{
  "norm": "rmsnorm",
  "norm_place": "peri",
  "norm_eps": 1e-05,
  "rope_base": 10000.0,
  "rope_fraction": 1.0,
  "qk_norm": false,
  "init_std_qkv": 0.0269,
  "init_std_o": 0.00672,
  "init_std_down": 0.00368,
  "schedule": "cos",
  "final_lr_fraction": 0.1,
  "seq_len": 256
}
Each number is 200 + 20 x the weight over its row's rms, rounded and kept within 0 to 999. Layers, rows and columns count from 0. The size before them is the row's rms in percent of the matrix's.

# down: layer 4 MLP down (transposed), 1280x384, rms 0.042, rows 83-117, columns 192-255
# gate: layer 4 MLP gate, 1280x384, rms 0.0799, rows 84-118, columns 192-255
# up: layer 4 MLP up, 1280x384, rms 0.0845, rows 84-118, columns 192-255
down83,096,193,155,205,177,188,162,219,210,175,198,202,190,179,194,227,170,177,183,197,183,202,178,184,186,161,231,180,223,208,222,196,160,193,206,154,229,174,227,189,224,201,224,184,164,205,208,234,160,201,203,183,237,160,234,223,177,228,181,217,181,233,196,199,207
gate84,104,234,203,188,195,204,178,218,198,213,233,195,204,203,195,180,188,195,183,225,201,225,193,196,154,192,199,212,207,206,196,197,211,249,196,199,186,232,225,216,149,173,225,216,222,216,215,231,183,195,177,168,219,216,185,195,154,174,219,197,233,191,185,188,178
up84,099,202,193,184,245,194,183,207,195,204,204,218,195,191,178,210,179,199,218,179,220,190,228,175,223,205,217,172,191,202,194,209,211,187,234,206,203,213,191,202,218,173,162,159,218,221,202,197,195,250,170,199,196,201,204,208,194,205,170,174,224,215,187,188,195
down84,099,206,204,214,195,211,208,195,213,232,178,181,210,172,234,165,209,206,149,238,205,227,196,205,176,192,197,200,210,207,220,194,170,194,188,211,194,200,186,219,180,196,238,198,224,179,161,167,179,161,181,215,205,234,202,174,193,171,196,208,205,195,212,210,175
gate85,100,224,179,187,223,199,180,226,217,222,227,194,223,210,195,207,185,189,192,201,193,218,189,211,203,176,200,230,201,205,197,204,192,210,193,214,208,141,237,181,188,162,193,179,221,202,193,249,214,148,224,200,182,256,164,192,189,186,202,188,211,165,201,216,201
up85,098,176,210,212,224,216,189,206,195,208,185,212,173,199,162,228,200,227,193,221,218,191,186,248,195,196,212,169,224,220,209,201,214,209,200,217,194,191,213,196,202,229,214,230,194,230,212,194,240,180,206,192,225,162,196,214,229,231,189,200,172,204,219,200,195
down85,097,214,202,193,191,192,188,235,187,194,246,217,195,240,238,222,194,170,180,198,177,191,204,211,207,211,190,237,180,179,190,184,202,197,179,197,203,183,237,209,204,188,190,180,199,184,192,212,179,199,214,219,198,254,212,220,199,194,207,172,197,205,181,162,191
gate86,101,209,218,194,200,218,197,180,206,201,230,218,218,220,216,224,207,219,191,198,175,228,207,184,206,184,202,196,188,264,203,206,233,199,238,213,191,237,223,194,217,190,174,185,199,199,233,223,192,177,224,210,215,176,212,219,221,189,202,188,192,206,213,186,184
up86,097,194,230,209,188,192,200,193,206,196,246,213,198,211,177,222,222,192,234,212,220,171,219,216,227,217,148,178,208,170,189,195,211,150,195,179,207,208,180,225,227,183,214,205,217,193,200,207,196,209,191,198,214,212,188,218,168,223,210,208,185,189,219,211,156
down86,096,197,199,211,196,205,235,216,181,224,177,210,208,196,228,182,174,205,155,179,204,194,179,207,207,191,218,183,195,207,199,164,213,220,216,201,209,164,202,176,182,199,224,231,202,232,203,193,200,209,195,157,196,189,229,181,231,194,240,193,221,211,207,204,233
gate87,100,208,187,195,187,187,201,177,202,185,199,195,178,215,189,185,210,166,216,162,206,187,195,219,170,198,215,199,201,160,168,215,159,201,211,213,232,180,219,216,166,172,185,214,199,195,192,165,188,218,197,218,210,204,188,194,197,194,207,215,227,220,203,196,215
up87,097,230,193,165,219,201,204,186,208,154,214,179,195,197,206,209,164,187,198,209,186,176,226,220,229,228,217,200,216,240,161,199,205,194,206,191,212,187,188,190,191,200,228,186,214,171,182,217,199,226,192,207,185,200,194,182,236,192,188,213,161,205,204,216,183
down87,097,182,219,245,150,218,206,234,181,210,195,198,210,187,196,194,213,240,188,215,182,187,182,213,158,219,170,193,221,216,204,164,227,217,190,187,184,191,186,181,233,180,192,223,205,227,181,205,184,203,223,211,225,213,208,218,193,212,204,161,234,192,207,193,209
gate88,091,174,218,204,259,236,195,174,201,188,167,213,172,232,161,190,188,169,222,199,194,182,227,228,177,182,180,184,181,198,201,214,194,221,180,185,218,168,209,151,205,213,197,203,180,209,223,234,208,174,235,183,220,211,247,190,192,218,185,205,207,200,191,215,181
up88,099,174,191,204,214,224,234,202,151,222,192,197,202,200,203,189,201,210,233,174,212,196,203,208,182,179,175,190,213,214,208,202,174,190,232,193,193,207,197,200,189,212,215,213,207,203,225,224,201,177,200,191,213,207,204,208,231,201,165,199,169,194,239,188,209
down88,098,205,219,182,234,173,163,168,214,202,221,245,179,214,189,210,169,198,189,213,211,194,197,210,216,181,186,182,199,184,238,215,210,188,175,201,174,204,193,214,209,171,198,205,222,184,192,202,236,208,199,238,212,201,190,236,168,218,192,195,200,240,202,213,155
gate89,099,196,183,212,210,189,236,153,186,207,198,167,221,216,206,219,206,206,214,208,223,167,186,176,174,197,157,192,183,190,206,192,177,232,195,194,186,193,186,202,222,237,209,186,189,215,203,190,205,229,214,183,265,188,196,232,221,231,194,213,213,196,194,209,222
up89,103,193,227,216,197,190,209,177,228,195,198,245,202,176,221,185,188,229,194,195,218,190,203,194,202,221,176,199,215,182,193,203,232,183,227,253,188,203,198,194,186,200,218,248,200,220,198,192,177,211,179,203,201,197,216,175,176,191,228,165,216,180,180,222,165
down89,103,211,164,182,233,195,236,201,171,237,192,180,230,215,227,181,201,167,174,232,193,186,175,226,191,218,222,176,189,198,198,201,232,220,200,209,195,190,194,150,243,191,142,218,179,174,230,198,208,205,205,188,211,210,180,180,211,220,186,230,214,191,210,206,231
gate90,100,190,222,190,230,174,233,187,197,182,209,184,172,171,215,179,203,207,213,206,194,235,241,210,215,222,152,191,193,209,200,207,197,194,170,182,184,213,176,222,159,203,232,208,185,192,200,208,194,184,197,201,215,224,199,207,177,189,199,167,208,230,204,225,214
up90,098,213,207,192,217,163,221,228,206,210,182,215,164,201,217,155,150,168,243,199,206,203,224,203,209,198,222,187,215,220,224,223,203,213,193,202,176,191,206,210,204,171,195,201,222,164,212,179,195,192,178,198,224,193,192,193,187,217,204,219,216,182,187,234,175
down90,100,178,223,189,193,205,167,168,181,185,212,197,188,204,213,220,224,238,180,175,200,211,208,175,195,204,184,210,182,235,175,152,162,234,224,212,239,210,156,157,211,212,222,206,199,220,196,188,197,223,196,192,153,194,237,175,187,235,192,181,207,197,217,192,206
gate91,102,193,181,185,192,216,227,189,194,189,210,201,202,192,159,198,190,214,172,209,186,215,209,207,188,198,248,163,189,189,184,207,225,213,215,242,192,190,219,246,213,169,215,191,230,216,224,250,222,220,212,218,226,187,185,209,194,223,225,212,211,190,224,169,225
up91,098,187,185,229,155,200,178,192,202,186,193,209,196,192,218,194,204,205,213,173,154,193,179,153,206,189,175,180,208,218,169,231,228,221,206,211,169,212,206,193,225,206,188,193,221,213,191,211,208,230,185,152,224,168,225,225,196,187,183,208,204,170,208,213,208
down91,098,229,182,169,215,220,205,208,187,218,199,192,186,208,204,202,163,158,195,202,202,173,199,229,179,185,190,236,182,202,218,146,217,191,218,197,225,207,205,182,189,226,242,233,184,173,180,204,195,195,199,192,186,187,216,214,234,203,200,176,191,221,230,208,174
gate92,106,230,179,211,206,202,213,165,215,210,164,211,219,180,205,202,197,224,194,202,200,227,202,159,209,245,229,199,212,180,199,201,214,164,189,210,178,188,201,186,244,202,229,196,192,212,191,199,185,200,198,226,196,205,198,194,217,199,211,222,204,189,199,195,187
up92,100,174,156,226,176,242,211,210,197,205,181,214,215,201,195,206,241,219,190,215,193,178,176,168,217,198,213,213,192,204,194,194,199,154,194,206,217,205,201,217,209,233,224,197,161,189,232,215,197,178,180,208,205,185,194,198,221,193,190,221,225,189,209,188,167
down92,103,176,178,223,228,180,193,193,219,212,166,194,191,181,215,218,232,187,226,231,193,174,160,188,189,189,174,174,180,211,218,227,195,159,229,223,194,179,197,175,194,190,203,195,160,248,177,215,193,197,188,182,179,237,172,225,185,183,242,231,204,213,200,226,218
gate93,095,160,195,191,216,199,209,176,225,215,178,178,168,161,141,213,220,207,186,207,192,162,203,209,194,191,215,225,155,208,223,224,203,185,223,207,174,189,202,180,212,171,203,233,179,226,214,241,194,186,227,204,220,193,203,240,196,192,210,213,200,238,245,198,203
up93,100,216,175,204,189,196,178,184,200,216,183,208,189,195,242,173,186,217,218,196,206,196,226,234,181,200,213,146,201,191,195,177,182,203,206,196,169,189,192,203,181,180,197,185,225,165,199,256,193,227,176,206,204,216,179,220,183,203,218,206,182,216,162,201,197
down93,101,179,184,194,191,193,198,233,184,222,227,179,177,175,171,185,233,191,198,200,163,194,202,175,210,220,222,226,193,166,217,194,214,217,170,184,206,221,196,217,230,188,195,217,178,224,187,198,195,202,242,191,215,188,234,209,176,194,206,207,194,205,224,189,199
gate94,100,188,185,195,214,214,198,249,179,221,184,214,178,208,170,200,225,186,237,192,175,192,201,238,186,158,255,196,209,182,193,167,194,174,201,167,212,181,239,201,197,194,208,188,169,199,178,223,220,183,224,195,192,188,205,190,191,227,150,202,193,212,186,218,220
up94,100,215,211,220,191,185,238,242,168,188,186,226,181,173,247,229,194,228,204,211,179,235,183,184,199,189,186,173,209,224,226,204,189,192,195,177,213,200,198,227,169,179,213,188,204,186,205,229,199,176,208,217,209,182,167,152,186,205,224,203,160,160,170,228,212
down94,097,176,194,233,199,171,190,145,214,208,249,186,184,217,179,218,204,180,216,191,192,176,189,198,193,233,217,238,203,149,201,181,190,226,186,186,211,193,174,182,188,176,180,200,196,177,184,171,217,212,227,212,224,206,202,218,211,187,225,208,265,238,220,218,200
gate95,100,204,253,201,237,209,232,220,224,225,165,196,170,209,202,182,195,178,229,216,225,189,177,212,195,169,223,190,175,189,242,219,218,181,177,174,219,196,213,201,192,192,229,239,174,192,190,205,199,174,217,198,225,205,182,174,191,203,220,186,227,180,222,160,201
up95,095,180,178,228,185,200,192,176,190,180,211,166,185,211,161,206,169,208,211,197,191,212,184,208,172,220,203,206,223,211,214,180,200,228,199,209,206,206,218,206,182,228,205,164,219,221,230,226,189,236,149,222,232,167,199,227,197,213,193,186,185,210,209,171,203
down95,100,216,229,232,200,190,190,202,214,240,178,213,178,205,181,163,205,208,232,214,200,207,203,219,215,165,188,225,172,228,220,210,207,185,203,199,228,195,168,224,223,159,187,236,188,186,209,203,182,202,258,193,183,205,190,188,213,202,210,167,231,213,204,208,182
gate96,092,223,217,187,216,168,193,195,180,206,168,200,198,198,203,182,218,188,225,199,227,194,157,192,178,203,192,195,178,220,172,211,194,205,182,193,198,182,182,172,172,211,200,220,183,193,217,206,194,180,226,208,169,204,208,204,182,206,204,193,189,199,201,208,178
up96,092,207,201,221,214,191,214,220,191,176,231,189,218,197,216,193,191,202,200,222,213,198,213,220,197,221,205,184,195,197,229,197,221,210,195,169,185,174,185,161,198,211,212,171,184,183,243,193,251,196,224,188,193,234,222,181,238,177,189,206,189,188,199,191,206
down96,099,226,192,188,219,238,195,196,190,222,231,231,203,216,159,196,194,189,206,219,196,224,239,223,222,206,207,197,208,204,174,221,196,190,190,226,206,198,219,206,235,189,184,225,180,213,184,198,196,213,171,170,196,188,146,231,178,235,170,200,192,202,185,210,212
gate97,090,164,192,164,172,184,175,190,224,193,199,199,200,216,167,189,174,226,198,211,171,166,192,212,213,169,202,190,174,216,183,189,203,192,197,176,216,189,201,190,196,201,178,210,209,177,179,210,196,173,168,240,227,175,248,175,209,204,215,208,244,158,195,211,214
up97,091,174,199,181,197,171,229,181,206,249,222,155,153,212,187,185,187,223,202,204,217,206,214,177,173,179,201,183,200,213,191,203,210,198,186,200,218,208,173,214,232,194,211,179,197,180,158,165,231,233,168,245,203,198,227,201,197,194,211,205,192,182,205,198,216
down97,099,239,213,210,212,218,213,231,170,175,159,202,241,180,209,243,208,188,222,182,219,236,192,174,176,234,199,212,229,173,227,202,199,204,191,218,180,204,200,194,208,212,221,220,209,203,197,214,212,184,233,212,178,233,170,164,203,226,201,192,199,211,211,181,192
gate98,105,186,183,213,149,229,213,202,200,196,230,213,169,173,204,204,201,214,242,189,203,230,192,214,215,196,193,228,204,209,184,206,155,189,179,185,232,187,200,194,212,194,205,193,216,193,204,195,205,181,187,191,207,203,196,227,212,203,212,171,198,206,196,169,204
up98,097,222,197,153,216,199,213,198,198,188,221,148,208,231,215,187,211,210,182,211,197,193,216,220,225,163,195,237,179,202,189,177,243,210,207,185,234,197,226,193,236,237,167,210,203,210,183,197,166,201,176,200,202,183,200,194,198,189,175,226,213,178,216,182,203
down98,098,199,191,218,161,183,174,244,201,184,173,233,202,196,172,204,192,227,208,179,220,205,171,181,182,199,222,177,192,197,200,212,182,215,222,209,160,244,199,183,164,207,220,211,203,206,209,186,219,214,191,216,199,226,200,189,178,221,209,167,223,174,199,210,180
gate99,100,191,225,200,192,210,181,202,218,164,175,205,178,186,192,209,209,183,151,198,198,203,178,214,209,229,189,223,190,196,177,215,219,217,193,180,202,183,195,197,183,235,189,195,177,206,191,216,214,219,198,151,227,167,196,215,198,209,201,188,205,186,171,196,212
up99,097,214,183,210,202,198,185,218,207,176,196,199,215,165,157,185,174,207,206,164,202,216,199,180,212,199,217,201,182,209,222,236,176,202,191,180,179,191,246,204,225,215,221,196,179,227,240,174,214,210,171,166,194,177,230,188,207,224,242,233,183,146,196,236,208
down99,093,170,222,218,225,227,211,176,219,205,203,209,183,196,220,224,198,251,186,217,206,207,176,237,208,210,199,198,164,222,214,176,216,209,205,213,209,204,182,184,182,203,181,215,227,207,188,218,210,212,244,161,225,205,156,215,178,210,190,162,207,214,186,144,174
gate100,087,193,205,199,208,172,184,165,222,198,206,186,151,201,202,169,254,197,176,217,190,197,176,222,235,225,218,196,201,217,210,220,206,211,208,229,213,163,206,175,216,229,184,194,179,202,194,227,203,182,208,197,206,204,221,184,203,182,169,196,208,211,171,196,184
up100,097,194,230,206,198,192,194,205,175,206,160,204,204,225,207,187,189,200,224,195,174,210,183,202,180,214,216,193,190,181,207,196,204,174,192,188,208,198,188,186,231,166,189,227,246,190,220,184,216,184,207,237,221,208,201,211,231,203,187,217,200,199,227,200,192
down100,095,195,195,223,195,221,202,180,253,210,230,186,195,180,200,170,194,224,190,187,251,180,209,224,193,180,199,200,204,238,203,206,199,232,191,238,237,185,181,243,193,203,218,202,150,185,203,215,213,201,192,174,189,217,215,183,214,228,180,180,209,191,174,222,205
gate101,106,226,228,178,192,190,221,218,182,173,212,219,200,171,174,234,190,177,217,206,178,198,196,187,185,185,158,171,187,216,164,234,260,196,235,209,222,212,197,227,162,253,190,195,212,167,180,193,202,195,201,178,216,225,204,171,228,209,203,212,204,231,208,219,180
up101,103,219,169,193,208,189,193,203,168,225,211,156,224,222,208,181,211,211,185,225,178,192,219,201,260,181,159,199,188,190,234,202,205,204,200,236,235,228,199,206,205,212,181,220,216,184,192,205,189,184,203,195,205,200,183,197,206,187,205,186,220,220,184,189,209
down101,098,200,183,216,168,208,223,212,210,185,207,169,198,187,254,223,190,188,203,200,213,222,173,182,165,222,190,189,218,217,169,165,226,169,203,165,147,191,200,209,228,202,214,184,159,206,194,213,236,189,191,220,195,227,192,206,185,198,179,219,197,201,211,198,184
gate102,104,202,199,193,203,136,172,167,206,175,194,173,225,184,205,177,236,232,161,212,216,225,192,199,172,209,171,193,195,212,196,219,214,197,198,178,197,223,208,242,246,178,144,208,186,194,235,185,194,195,180,220,158,200,218,211,212,170,188,184,204,183,207,198,198
up102,101,188,199,181,201,219,214,186,186,223,206,193,183,182,177,230,200,210,208,233,241,157,205,180,199,201,212,217,208,205,185,182,169,200,198,177,206,170,199,154,207,244,213,185,192,241,200,173,165,208,197,194,208,183,209,207,211,220,186,204,185,166,164,229,229
down102,105,188,150,213,194,183,207,240,179,219,215,217,221,222,164,188,198,232,184,245,174,215,197,208,201,197,181,155,228,212,221,193,195,180,201,204,192,211,187,213,201,186,196,232,217,181,226,212,231,159,189,209,191,194,198,169,205,150,194,226,197,189,214,179,177
gate103,101,198,193,193,196,194,189,196,190,178,175,211,233,164,183,195,182,212,197,209,225,209,198,205,176,185,194,206,171,198,182,194,173,180,199,185,208,184,200,200,179,220,173,167,162,216,214,170,175,196,228,224,213,194,180,231,190,187,207,173,199,206,222,183,218
up103,095,217,250,195,180,177,195,163,187,222,218,204,221,210,226,163,205,191,203,175,210,161,211,156,205,188,244,212,216,219,194,187,219,166,199,194,196,222,217,191,196,220,225,233,195,142,209,179,214,215,210,194,190,207,217,191,170,242,236,213,199,210,202,212,201
down103,103,211,175,218,193,191,200,210,195,200,182,196,182,178,179,206,191,213,205,237,182,221,196,233,205,182,205,181,170,197,187,197,167,184,230,207,184,178,183,218,195,221,171,182,193,237,179,192,196,217,182,214,192,218,200,216,213,180,179,230,201,203,176,190,203
gate104,099,208,240,168,180,190,216,177,198,151,180,192,160,211,235,169,190,206,178,241,226,192,236,204,190,159,193,200,183,183,182,205,190,222,217,209,210,178,194,144,164,221,190,189,171,197,199,212,217,199,173,194,239,221,157,221,200,209,183,191,215,174,198,190,217
up104,101,200,183,182,206,205,216,214,231,191,191,194,191,197,214,188,227,193,188,197,205,184,226,234,222,226,223,229,209,177,184,181,197,217,203,207,211,173,192,201,227,213,195,202,238,196,216,166,185,218,193,211,213,202,227,203,189,237,165,170,215,192,202,190,216
down104,103,204,237,205,213,204,200,189,223,192,201,190,176,189,163,196,170,210,187,186,164,196,208,185,199,199,178,189,210,202,222,214,181,198,197,182,179,185,219,227,227,219,214,198,194,213,190,259,207,202,232,217,174,199,211,184,195,195,213,222,212,206,193,224,191
gate105,103,212,215,194,243,198,204,224,206,236,181,213,170,198,191,218,195,241,211,204,188,194,212,250,224,161,169,208,224,173,179,220,191,245,210,196,210,199,193,224,195,215,213,214,168,200,192,195,168,191,196,211,239,198,181,180,214,218,229,194,239,189,219,198,141
up105,102,227,201,250,197,188,208,197,195,200,174,175,235,224,214,206,211,221,173,224,187,232,199,187,185,200,216,196,215,237,194,200,203,179,209,189,193,233,219,179,198,177,196,169,213,223,202,207,188,221,204,233,198,196,220,183,208,207,236,185,217,201,187,182,180
down105,101,213,218,226,204,189,186,193,208,189,206,195,188,188,163,203,205,172,226,209,210,214,230,180,212,214,205,201,189,207,206,193,201,185,201,219,207,187,203,239,143,211,199,216,186,188,221,206,202,179,235,187,179,222,187,200,194,239,191,200,211,181,194,185,190
gate106,106,187,215,179,232,161,196,202,211,228,186,214,222,222,181,223,183,159,217,211,226,228,180,218,184,173,203,212,199,195,166,217,192,196,180,218,199,192,201,190,203,228,147,170,221,202,220,237,214,212,197,190,196,195,196,201,222,203,222,202,210,164,215,207,220
up106,111,201,196,171,191,185,223,185,208,207,159,218,188,179,156,209,229,221,179,200,180,195,233,204,230,187,182,186,207,244,185,217,143,198,197,176,179,218,179,223,200,232,212,171,236,213,208,241,196,194,216,208,222,186,195,177,187,207,207,200,204,174,186,194,199
down106,108,193,194,155,222,207,221,255,170,195,172,227,235,197,205,186,184,188,204,188,190,206,205,214,211,211,205,226,212,210,189,200,197,195,233,252,199,215,207,232,184,180,234,207,162,206,199,214,206,191,214,229,200,187,194,204,208,166,191,174,201,205,210,221,217
gate107,102,174,199,173,179,209,188,223,231,196,209,189,218,206,184,176,203,226,187,171,204,253,224,197,223,216,185,229,177,193,183,199,207,228,180,209,200,185,186,212,175,211,194,213,225,216,221,232,175,180,199,163,160,191,180,204,217,226,203,240,212,215,204,205,206
up107,101,205,215,189,174,215,196,201,173,177,213,186,235,232,193,164,196,206,224,179,195,234,206,182,228,190,203,241,197,191,212,156,181,208,192,207,205,179,199,209,186,195,200,211,207,172,184,181,201,194,205,171,217,208,198,184,219,223,174,216,207,168,217,205,237
down107,103,194,202,203,200,165,234,190,184,193,195,222,173,228,187,224,194,186,223,209,185,186,221,235,214,186,199,188,211,183,183,204,169,214,219,210,212,175,221,199,198,170,183,188,207,237,173,169,205,217,178,194,254,211,191,205,173,191,187,184,182,177,177,191,197
gate108,102,195,201,211,222,201,169,194,184,221,171,198,201,193,193,215,194,220,199,184,225,204,197,175,184,228,230,170,200,243,195,188,200,174,203,193,192,162,221,168,188,213,199,197,209,206,185,190,218,211,217,222,189,198,181,196,191,156,191,169,195,200,242,231,175
up108,100,168,204,244,199,199,171,199,193,232,190,194,200,229,214,209,207,201,165,193,187,197,176,186,205,213,226,194,188,220,182,182,230,214,207,158,196,162,235,196,192,226,216,202,194,222,209,187,204,189,148,187,190,190,175,191,187,158,160,172,212,232,209,243,207
down108,103,196,214,183,168,188,179,200,188,191,206,174,204,196,197,218,195,199,181,159,191,218,205,193,188,194,197,200,231,192,189,165,210,180,187,190,171,209,193,233,222,210,202,188,210,189,221,237,171,205,175,179,187,216,187,219,192,194,150,261,183,171,185,182,180
gate109,093,177,205,207,218,173,198,206,140,185,215,241,216,164,209,211,221,225,219,213,210,205,176,217,202,188,193,233,205,165,213,205,197,181,203,223,187,189,219,204,195,198,218,219,207,199,228,224,193,203,217,183,164,191,204,176,222,193,186,190,193,206,183,156,178
up109,093,164,190,214,170,230,223,201,196,197,212,201,233,208,191,203,189,208,207,181,187,214,204,188,203,186,197,170,163,209,198,193,228,197,223,168,190,210,204,208,215,219,227,176,212,202,195,144,221,214,184,204,210,211,213,188,183,222,206,203,195,216,171,203,192
down109,095,193,198,191,214,209,169,223,200,186,209,205,192,211,198,237,194,207,208,197,206,213,194,196,175,206,219,190,205,179,223,222,175,217,168,208,175,171,174,187,192,188,220,178,183,224,191,280,207,190,214,201,209,213,229,185,219,196,174,204,194,191,191,201,201
gate110,104,210,177,177,206,201,219,188,158,231,185,217,207,187,231,225,178,200,218,192,153,198,160,199,232,215,191,169,166,184,185,190,223,220,174,221,196,198,181,185,207,240,208,206,170,194,204,228,244,194,186,210,180,174,211,178,186,198,180,211,200,208,147,212,209
up110,110,206,209,174,189,204,225,215,213,155,193,221,194,177,224,206,190,178,196,186,188,223,214,201,208,241,232,224,205,242,192,212,184,179,226,196,205,223,200,191,203,237,186,155,178,170,166,200,235,207,187,205,223,188,166,205,198,200,180,219,208,202,240,197,157
down110,104,153,255,190,237,216,184,211,212,186,193,200,183,219,154,197,220,199,145,214,202,187,202,170,192,215,184,222,204,210,150,185,174,174,190,204,207,212,216,216,214,187,195,218,204,164,222,192,174,197,237,213,185,191,169,194,195,185,193,172,196,227,226,188,220
gate111,100,199,211,216,170,221,182,205,178,161,228,221,196,162,204,186,215,207,190,176,199,188,162,185,185,199,184,201,181,210,204,192,208,233,207,224,188,199,181,173,221,197,151,200,222,230,201,170,204,216,237,175,199,170,201,226,227,202,183,199,196,210,187,225,206
up111,102,219,224,176,168,189,155,249,197,198,230,209,186,228,161,193,192,217,186,194,199,209,230,192,211,260,204,184,207,182,207,169,184,215,223,184,165,217,168,188,212,198,192,225,223,195,160,209,204,205,213,185,202,191,225,191,195,217,233,197,175,179,169,215,181
down111,099,215,184,207,232,218,213,177,198,223,169,184,228,171,225,203,166,171,210,193,227,184,184,210,199,184,178,208,225,200,200,209,228,177,214,203,203,181,213,228,205,214,217,220,217,164,228,209,184,185,171,208,204,205,173,199,184,164,216,180,214,220,238,199,188
gate112,095,218,211,197,205,171,190,176,228,187,153,202,211,195,211,179,190,196,169,209,214,224,208,195,206,215,229,198,201,197,226,195,185,177,202,168,201,175,189,171,189,207,230,172,202,212,178,190,189,187,201,181,191,191,247,177,204,215,185,147,207,188,227,177,228
up112,085,182,209,222,188,222,221,255,199,212,196,202,197,223,175,191,240,164,204,214,194,194,199,201,208,177,194,175,196,176,173,173,217,231,217,198,187,217,227,169,220,232,186,193,201,231,227,200,220,212,189,226,189,190,157,207,218,175,203,209,198,187,169,189,158
down112,097,234,190,209,178,184,204,214,217,205,189,193,155,192,175,200,192,218,211,205,203,233,185,186,185,171,178,213,185,197,210,189,214,188,186,180,198,179,211,186,180,170,243,215,210,181,184,212,187,196,205,187,168,209,225,221,199,186,190,180,164,205,184,185,222
gate113,102,187,188,189,222,170,214,172,164,205,238,197,181,233,172,186,197,194,191,169,188,187,188,198,192,192,171,219,187,213,191,178,183,219,180,216,242,197,188,215,177,200,186,190,222,196,196,174,197,181,220,205,195,187,198,162,185,159,183,222,169,180,215,204,231
up113,094,202,212,193,196,215,205,212,170,202,186,209,175,183,187,203,183,219,209,196,197,166,176,200,183,205,203,186,213,201,192,192,205,195,193,223,154,173,178,181,224,229,220,220,151,200,175,240,202,198,192,212,198,210,219,234,194,253,196,195,211,200,179,168,178
down113,097,206,189,188,202,191,205,208,211,195,194,166,169,205,201,191,205,201,187,187,178,229,214,240,187,209,167,216,173,207,185,211,194,204,170,243,238,201,213,216,158,173,190,166,226,184,208,170,202,230,207,194,196,217,192,164,189,172,192,206,181,181,210,203,215
gate114,101,186,202,182,226,203,194,188,210,226,185,240,196,188,215,200,179,201,185,259,194,212,185,194,197,235,200,188,183,239,223,175,212,217,214,182,212,199,205,189,211,255,163,201,210,186,197,214,189,215,213,240,172,201,213,232,221,216,190,213,194,172,212,228,169
up114,106,186,182,203,230,232,223,238,215,191,175,225,198,195,218,212,217,178,172,179,210,211,190,230,168,240,183,196,219,233,217,232,218,179,197,192,195,182,176,196,168,221,237,242,199,179,198,201,203,219,166,209,164,220,193,220,200,215,210,184,195,187,204,192,219
down114,103,219,189,216,187,193,223,215,198,167,153,231,190,205,166,217,206,209,183,218,160,181,201,248,229,212,184,203,203,164,200,177,207,220,229,222,175,194,208,211,232,181,192,195,184,177,225,194,181,209,234,191,208,188,173,211,204,204,209,215,193,225,192,186,195
gate115,102,247,182,187,175,226,188,174,161,211,193,222,222,217,176,189,173,217,223,185,192,205,210,222,197,221,193,228,222,203,180,178,196,209,199,204,254,213,183,210,227,196,152,201,195,255,208,205,220,205,204,226,216,237,177,207,190,210,205,197,216,205,183,194,203
up115,103,194,160,195,210,162,176,193,231,201,187,171,186,215,236,203,174,194,207,192,201,171,193,208,196,214,190,163,213,227,181,207,191,226,175,185,210,153,209,218,184,183,164,212,195,201,197,223,213,185,182,169,169,201,168,193,209,181,188,204,205,192,186,182,169
down115,098,220,206,200,180,232,214,192,178,192,222,218,253,204,189,180,208,223,185,204,186,180,221,190,199,208,202,200,213,206,185,157,204,205,209,215,226,241,179,194,198,225,226,177,199,232,218,188,220,219,189,205,193,194,187,191,203,219,226,190,199,201,201,161,228
gate116,102,216,208,191,205,213,231,214,228,168,182,193,186,161,219,180,197,205,180,217,152,181,183,228,225,217,224,234,187,212,202,214,207,220,232,210,175,231,180,198,200,209,190,169,196,209,203,203,199,193,181,230,219,197,212,215,203,215,219,191,167,217,197,186,235
up116,102,164,191,213,181,173,222,160,207,209,226,179,198,211,205,238,193,199,234,196,236,202,178,191,189,251,189,187,217,218,185,204,200,175,220,184,240,199,179,230,201,220,215,210,235,204,219,183,198,183,176,193,188,207,192,203,176,220,184,226,215,230,209,201,175
down116,104,217,209,192,197,154,184,141,211,195,199,225,212,207,206,180,201,207,207,173,199,153,218,185,187,177,200,185,194,202,172,198,197,221,197,191,186,179,197,222,181,213,227,205,221,229,206,222,209,188,190,216,207,200,202,226,209,243,196,186,208,207,193,197,188
gate117,097,227,175,230,191,195,223,212,161,208,198,242,198,216,206,191,215,214,196,226,199,203,180,218,193,208,196,191,179,211,159,224,210,163,203,176,200,177,219,197,220,204,204,205,235,173,204,225,205,206,188,231,182,228,207,209,203,150,181,219,211,165,160,189,230
up117,103,203,212,197,173,212,205,201,209,229,169,225,186,185,205,159,201,194,184,201,215,214,189,227,202,194,195,193,207,197,204,168,219,191,189,207,197,205,207,218,228,196,208,217,199,177,177,202,233,200,247,198,187,192,199,208,204,168,211,191,192,205,213,228,194
down117,099,196,191,161,226,194,170,170,227,155,222,183,214,216,208,201,173,222,230,232,201,179,220,203,197,208,185,215,211,234,205,216,229,190,211,184,197,214,184,191,182,189,251,218,201,229,208,208,185,180,191,193,206,210,231,202,186,235,187,161,184,175,214,188,201
gate118,101,176,201,201,229,194,185,194,204,218,212,228,180,191,202,196,218,214,200,201,246,180,186,191,210,205,203,221,185,190,225,174,215,196,239,177,214,199,224,176,237,182,198,209,187,174,196,237,205,195,219,243,237,214,196,190,238,175,196,237,201,202,217,233,189
up118,098,219,199,180,177,233,190,218,192,201,193,197,164,217,202,212,189,216,241,209,177,170,168,184,195,194,212,181,180,179,170,218,211,191,182,183,182,188,213,241,208,180,202,200,177,230,175,206,200,194,182,196,197,173,201,181,193,176,191,175,254,187,157,213,198